Weights of a small GPT-style language model, trained from scratch on English Wikipedia.
Size: width 1024, 16 heads of 64 (8 for keys and values), MLP 4096 squared ReLU, vocabulary 24668, 126M parameters.
Architecture: rotary positions, tied embeddings, local attention windows, capped logits.
Training: a variant of Muon for these matrices, 1008M tokens.
Each number is 200 + 30 x the weight over its row's rms, rounded and kept within 0 to 999. Layers, rows and columns count from 0. The size before them is the row's rms in percent of the matrix's.

# layer 6 MLP up, 4096x1024, rms 0.0725, rows 2460-2472, columns 512-639
048,211,184,236,193,220,198,190,198,275,206,181,205,195,222,184,228,204,169,187,261,157,236,226,163,217,216,159,116,177,204,181,214,187,227,186,172,216,244,185,164,167,213,186,253,198,217,213,271,252,209,192,231,243,250,245,220,209,185,286,224,213,190,210,216,180,229,176,181,186,217,183,199,197,212,193,236,163,183,195,215,221,213,220,220,120,250,221,271,221,155,166,237,212,204,181,174,256,176,186,238,218,193,181,221,221,182,184,214,216,238,156,149,231,203,181,201,206,164,162,213,183,205,222,230,219,218,204,217
094,165,181,216,182,196,184,197,233,164,147,259,205,206,185,228,216,166,210,178,204,236,203,211,247,218,214,235,210,237,169,225,222,200,248,219,211,246,246,175,228,261,259,189,236,209,210,214,224,174,175,237,110,174,175,220,225,228,196,195,258,180,184,148,208,167,193,196,206,167,169,176,184,216,238,179,207,121,181,240,198,213,224,213,202,219,194,238,198,172,186,254,220,215,211,245,164,202,286,237,190,186,218,179,152,206,255,174,208,201,202,161,184,182,205,174,214,242,213,188,184,171,203,197,203,160,227,228,159
115,210,184,211,236,204,213,182,145,231,212,229,181,192,233,207,205,216,178,190,193,127,216,215,168,156,180,235,184,275,233,200,192,210,197,229,207,221,192,204,195,275,173,241,189,248,194,143,170,221,140,234,183,151,199,229,188,197,171,224,225,193,274,161,227,159,191,176,175,175,242,189,179,224,185,216,239,224,251,183,144,230,192,222,211,151,246,174,197,123,207,246,207,207,213,129,205,211,215,138,235,219,238,197,237,173,206,216,203,191,176,212,232,181,155,198,190,196,146,186,238,219,184,204,168,155,214,203,207
018,269,139,189,235,154,183,164,237,212,216,183,236,188,159,154,157,190,184,216,135,139,204,179,232,172,222,271,260,205,215,202,180,180,185,164,221,213,195,161,190,220,225,201,201,228,237,176,222,179,165,149,178,186,193,212,188,162,150,211,195,232,208,184,187,162,209,179,233,150,183,177,235,194,219,183,188,197,225,276,196,186,201,186,191,224,194,205,193,160,214,203,185,186,225,164,199,228,188,214,161,157,193,201,172,178,158,172,162,174,206,198,188,201,200,161,210,216,247,221,213,209,159,238,218,177,227,232,219
115,200,197,274,214,198,224,185,163,211,181,179,216,184,210,206,168,194,249,215,146,209,206,237,194,248,233,196,206,151,188,214,218,227,264,185,168,218,205,237,170,232,170,196,143,188,193,211,149,213,154,201,188,229,210,260,247,215,210,194,300,215,213,223,212,158,194,182,273,225,264,188,169,193,224,158,164,233,202,154,215,178,192,254,173,230,194,209,244,179,209,204,210,202,196,207,203,215,170,148,182,256,197,220,179,255,214,222,179,168,157,209,202,165,187,260,184,243,191,210,208,189,203,190,152,223,239,201,169
106,247,212,231,225,212,187,199,230,191,185,275,175,181,202,165,187,213,190,192,183,198,217,184,184,220,140,261,242,247,234,248,264,162,216,144,190,277,224,155,192,188,237,214,254,250,247,188,178,195,194,225,190,159,164,216,188,206,184,213,197,173,185,155,173,232,200,198,189,190,194,234,227,238,201,200,200,226,225,188,164,259,233,174,170,238,207,202,174,168,208,188,166,187,174,256,172,192,167,200,210,208,165,166,211,197,211,216,161,196,178,217,143,194,177,169,180,125,189,187,150,187,226,253,222,217,202,193,230
118,182,233,117,167,248,136,236,243,268,194,232,216,161,167,191,219,170,240,181,145,327,169,171,161,225,216,193,193,179,161,173,127,170,206,159,239,184,220,188,186,185,178,188,124,200,234,242,182,227,223,236,180,203,227,215,181,243,237,226,189,167,203,227,197,183,188,172,179,260,204,243,185,206,202,179,197,201,179,216,185,234,128,198,191,201,241,204,205,183,237,181,210,185,129,154,174,151,180,197,172,254,149,242,208,216,179,214,179,205,257,225,174,208,163,187,240,187,150,192,163,189,197,197,184,189,228,229,198
087,211,204,219,174,221,246,269,211,192,210,185,206,232,182,198,156,251,183,176,201,206,194,245,177,145,209,185,175,168,202,209,206,186,249,195,252,201,208,268,286,160,191,211,163,190,137,178,170,195,221,211,185,163,199,183,209,195,227,215,157,228,239,174,255,202,215,225,214,196,184,211,244,266,183,196,223,183,174,277,228,215,161,187,182,146,163,205,201,204,161,198,150,190,260,190,211,191,216,185,191,192,158,158,207,256,190,197,232,222,182,194,263,138,210,246,209,194,221,215,243,195,198,168,219,216,223,183,178
119,183,236,164,261,200,219,162,202,192,200,176,210,161,168,195,215,234,235,198,263,225,246,221,187,188,171,239,202,153,205,228,212,209,195,211,224,227,282,185,196,179,165,178,221,175,223,209,172,223,183,238,250,211,150,214,224,223,200,172,211,206,214,225,185,195,202,171,169,245,213,242,192,186,192,226,247,179,198,220,222,189,206,207,207,224,203,190,163,188,125,179,201,214,143,246,189,211,162,259,184,180,206,233,195,185,193,240,203,232,195,245,240,225,173,73,165,176,177,213,179,195,218,181,219,223,189,210,242
122,224,237,201,202,227,187,196,180,156,213,173,214,186,180,159,185,203,155,177,252,211,206,246,268,305,215,202,209,264,213,183,187,239,218,216,229,223,195,204,211,220,217,187,146,165,161,198,175,190,239,207,216,196,216,206,99,222,207,163,181,205,196,230,213,220,209,177,197,168,209,224,136,146,236,150,144,227,204,215,200,198,159,227,170,145,176,169,145,213,238,208,231,170,230,186,183,150,192,159,201,223,164,255,223,174,194,238,210,173,190,127,207,170,220,221,200,210,188,244,234,206,248,244,176,180,221,205,249
074,219,174,254,195,201,181,157,269,171,221,254,209,221,225,261,205,210,185,167,194,209,202,245,147,186,197,172,157,224,193,200,217,220,200,195,215,159,178,168,264,193,185,247,211,208,219,260,210,196,214,228,224,173,219,210,204,185,206,242,183,215,214,239,211,233,177,253,216,170,226,263,223,197,222,191,227,236,183,230,172,233,177,169,210,243,210,250,186,157,223,194,253,168,182,178,214,224,141,244,255,161,176,169,211,181,199,217,158,235,205,176,178,183,185,210,199,212,201,222,196,211,179,213,235,199,171,219,156
104,220,197,215,206,205,236,142,190,259,201,194,238,195,184,199,211,174,174,216,230,181,187,171,155,248,198,204,248,212,220,225,165,174,156,164,201,235,195,225,238,196,165,248,155,259,209,261,183,184,220,178,242,162,160,181,190,226,200,162,207,180,167,195,218,238,198,207,195,196,230,163,252,182,187,195,201,229,175,239,180,195,174,232,186,175,209,172,177,189,180,242,239,210,255,188,176,221,264,138,181,153,170,227,169,209,239,149,224,166,181,191,167,230,115,188,184,232,182,255,198,174,273,209,201,216,198,198,192
126,167,190,221,168,140,147,174,171,231,167,192,151,187,167,177,226,180,175,203,218,252,207,293,179,220,195,209,123,183,146,175,214,174,181,182,179,221,233,215,185,217,202,151,161,224,211,217,174,181,163,245,195,189,181,207,199,212,173,202,189,173,238,185,232,200,197,224,205,198,193,205,231,182,190,249,176,195,203,188,161,241,167,170,223,227,200,226,201,228,212,199,222,247,201,153,180,183,225,226,191,175,181,205,202,180,216,197,163,191,153,204,244,245,239,210,232,202,216,205,249,176,181,189,176,220,155,160,134
# layer 6 MLP down (transposed), 4096x1024, rms 0.0742, rows 2460-2472, columns 512-639
043,210,271,210,212,154,170,141,246,175,188,175,195,223,197,215,170,174,210,256,173,224,175,195,225,212,198,207,232,199,205,229,174,219,143,156,155,211,220,177,220,144,224,198,180,204,127,212,137,185,172,207,189,168,168,180,185,179,206,187,217,233,202,181,177,175,193,174,167,251,218,250,160,205,129,165,181,230,211,206,175,181,189,170,192,215,221,183,203,164,214,236,198,188,216,180,147,155,254,201,226,170,173,203,172,168,214,231,156,169,174,200,201,197,172,182,183,182,223,166,154,154,275,181,139,170,177,175,242
094,127,166,226,174,202,193,216,173,239,181,240,197,173,164,182,218,197,191,240,181,164,211,208,221,148,217,191,218,192,195,229,172,177,215,162,157,218,200,160,222,201,169,206,207,204,221,219,205,181,250,191,150,157,222,177,237,144,222,124,231,180,205,164,229,187,195,150,182,186,186,232,154,142,215,213,234,216,232,235,242,192,205,186,205,304,204,242,178,195,221,270,236,270,206,160,201,241,213,218,212,188,209,235,161,123,252,224,216,176,179,174,161,217,205,250,179,196,195,188,194,160,218,163,221,187,267,148,174
103,196,177,165,219,160,170,234,182,168,195,203,155,193,210,181,244,232,235,188,202,169,200,188,194,232,233,186,208,217,182,194,187,203,171,201,155,202,209,193,205,239,224,259,231,201,216,243,266,179,168,221,224,195,247,220,211,226,166,161,246,210,210,244,199,248,175,177,171,169,193,196,220,213,194,185,218,185,149,231,172,233,172,256,115,185,271,176,172,229,185,254,213,187,192,172,205,234,180,246,193,195,237,191,220,163,222,179,147,182,176,230,193,184,212,239,232,242,150,162,171,305,220,193,174,194,209,203,216
016,194,213,213,252,219,163,154,164,179,215,248,235,153,167,191,186,224,222,216,221,189,182,226,179,162,189,231,175,204,224,270,274,248,192,179,195,182,193,225,221,212,217,191,181,174,184,165,206,218,134,226,253,208,211,160,207,216,199,210,170,188,204,186,142,179,215,196,234,275,202,193,199,200,223,182,201,187,177,212,199,199,166,156,268,234,211,186,196,241,150,161,191,176,213,183,196,208,230,160,167,233,241,217,200,166,150,234,260,185,249,205,198,207,212,196,178,232,204,219,258,221,178,169,174,224,213,197,179
120,224,209,216,200,192,236,185,210,213,157,174,214,205,211,219,193,198,201,217,256,198,235,226,165,199,190,209,211,196,188,213,212,227,198,221,191,168,218,188,188,172,204,216,191,251,195,145,200,187,209,185,157,189,225,193,217,182,180,265,237,233,194,198,205,255,199,205,249,229,172,218,232,194,233,204,170,142,151,190,204,195,202,152,203,218,196,158,183,208,186,177,181,159,157,195,177,183,127,172,226,241,196,197,187,194,187,253,187,155,230,262,162,175,204,189,221,177,232,223,218,243,205,244,315,180,184,182,193
110,157,202,179,235,203,230,175,180,202,264,215,194,226,224,193,224,206,227,264,233,198,240,239,197,188,192,219,188,220,243,278,194,188,227,204,176,201,230,246,215,205,258,193,249,231,210,226,239,232,153,232,216,166,207,183,202,176,188,215,196,179,162,211,218,194,227,165,214,135,210,205,209,236,230,211,194,202,223,158,233,214,202,179,124,210,143,209,155,198,214,172,207,220,189,235,152,136,193,222,197,191,238,175,240,242,259,223,189,238,189,174,180,208,190,199,214,185,171,171,165,189,224,183,222,162,159,175,202
110,163,253,218,193,194,151,179,172,200,231,244,253,124,174,258,236,130,151,195,219,229,241,218,190,164,176,176,288,239,189,199,190,173,223,184,175,166,203,161,171,220,219,181,152,180,174,237,158,193,195,227,197,271,207,188,164,163,230,150,218,183,227,208,254,194,214,175,157,226,193,239,214,187,229,168,171,190,152,215,191,193,178,250,203,158,201,189,197,182,243,199,216,206,199,208,194,238,198,193,214,223,217,229,198,196,246,195,248,168,176,149,173,159,138,169,186,226,222,240,223,210,160,182,220,207,200,177,226
082,172,243,174,200,182,214,205,130,186,182,211,197,226,176,196,207,163,216,213,247,206,210,187,210,271,195,187,165,197,118,201,209,177,185,171,205,201,181,234,169,259,174,212,226,202,151,169,222,154,213,176,214,214,173,242,210,127,166,206,150,221,195,158,182,217,204,216,202,235,161,215,206,211,202,163,170,215,157,196,216,210,209,216,183,217,150,208,169,165,172,248,221,221,180,136,196,220,179,198,173,228,185,209,187,189,227,170,212,234,182,167,194,167,201,145,187,221,228,174,133,212,192,189,249,220,157,231,190
119,239,162,214,248,219,178,214,175,213,163,213,131,222,228,187,196,214,198,195,211,192,212,171,213,197,218,184,228,231,201,195,189,220,166,227,188,120,236,245,172,169,151,213,183,197,170,226,237,205,244,164,223,164,217,257,160,185,191,177,212,187,185,205,263,224,161,207,203,214,198,200,258,240,223,181,216,182,156,208,181,188,198,158,231,141,185,231,238,180,227,216,199,206,225,171,247,201,223,130,186,161,235,194,205,195,205,151,196,229,217,137,201,223,165,253,180,127,200,222,168,198,203,159,139,180,201,208,172
149,214,238,215,241,248,179,184,188,272,263,162,191,160,182,211,160,242,199,231,153,221,186,179,219,191,265,224,172,174,175,166,184,162,215,200,206,244,210,174,163,186,207,191,179,181,250,108,167,185,177,215,199,188,161,215,142,216,144,198,223,172,195,206,157,206,176,217,196,194,179,200,208,215,222,165,187,184,244,248,260,294,160,210,188,196,162,219,171,206,194,207,228,169,264,202,182,212,202,192,163,225,186,164,194,212,230,200,237,176,180,164,234,206,235,188,219,271,241,172,231,192,147,183,223,172,224,180,193
069,183,266,229,230,201,162,208,138,211,146,208,215,178,185,227,148,210,142,198,205,206,187,207,211,221,239,227,195,203,214,195,203,235,203,209,145,169,201,235,174,200,183,224,179,194,173,191,223,279,195,153,252,177,218,193,191,177,182,194,246,176,209,177,217,220,221,194,136,222,207,185,177,222,233,199,174,194,211,179,208,157,204,190,156,191,222,191,194,192,250,222,162,234,200,223,212,183,257,219,196,200,240,234,163,276,214,185,236,165,191,185,167,217,216,185,243,186,222,183,179,165,200,231,158,204,211,163,210
109,195,222,228,182,221,205,217,201,150,150,159,227,206,232,211,176,140,189,148,208,228,209,223,205,228,136,164,238,196,220,203,201,158,190,204,162,255,152,156,227,204,142,189,180,209,229,246,211,268,184,133,211,188,160,207,246,156,198,167,207,192,194,182,203,283,188,153,224,224,249,182,161,150,224,243,222,195,181,189,159,226,250,159,167,240,210,142,175,197,210,215,239,208,209,151,173,213,169,214,162,207,218,246,210,183,208,250,171,179,186,193,176,215,213,218,223,226,180,206,145,226,205,189,193,200,198,212,233
128,183,229,198,253,236,187,210,153,236,209,183,203,192,197,170,235,209,222,188,218,189,210,174,197,169,223,201,181,164,150,177,163,240,235,218,213,166,174,221,193,253,172,177,224,213,225,148,217,244,196,231,139,191,170,195,241,242,187,186,162,146,201,184,242,172,199,170,216,187,159,146,240,236,203,271,153,212,200,250,212,224,212,152,198,173,178,209,275,257,195,220,214,163,254,176,222,241,182,203,142,233,172,207,218,230,202,157,195,213,199,184,231,155,191,163,231,208,176,121,206,169,213,253,228,189,205,169,191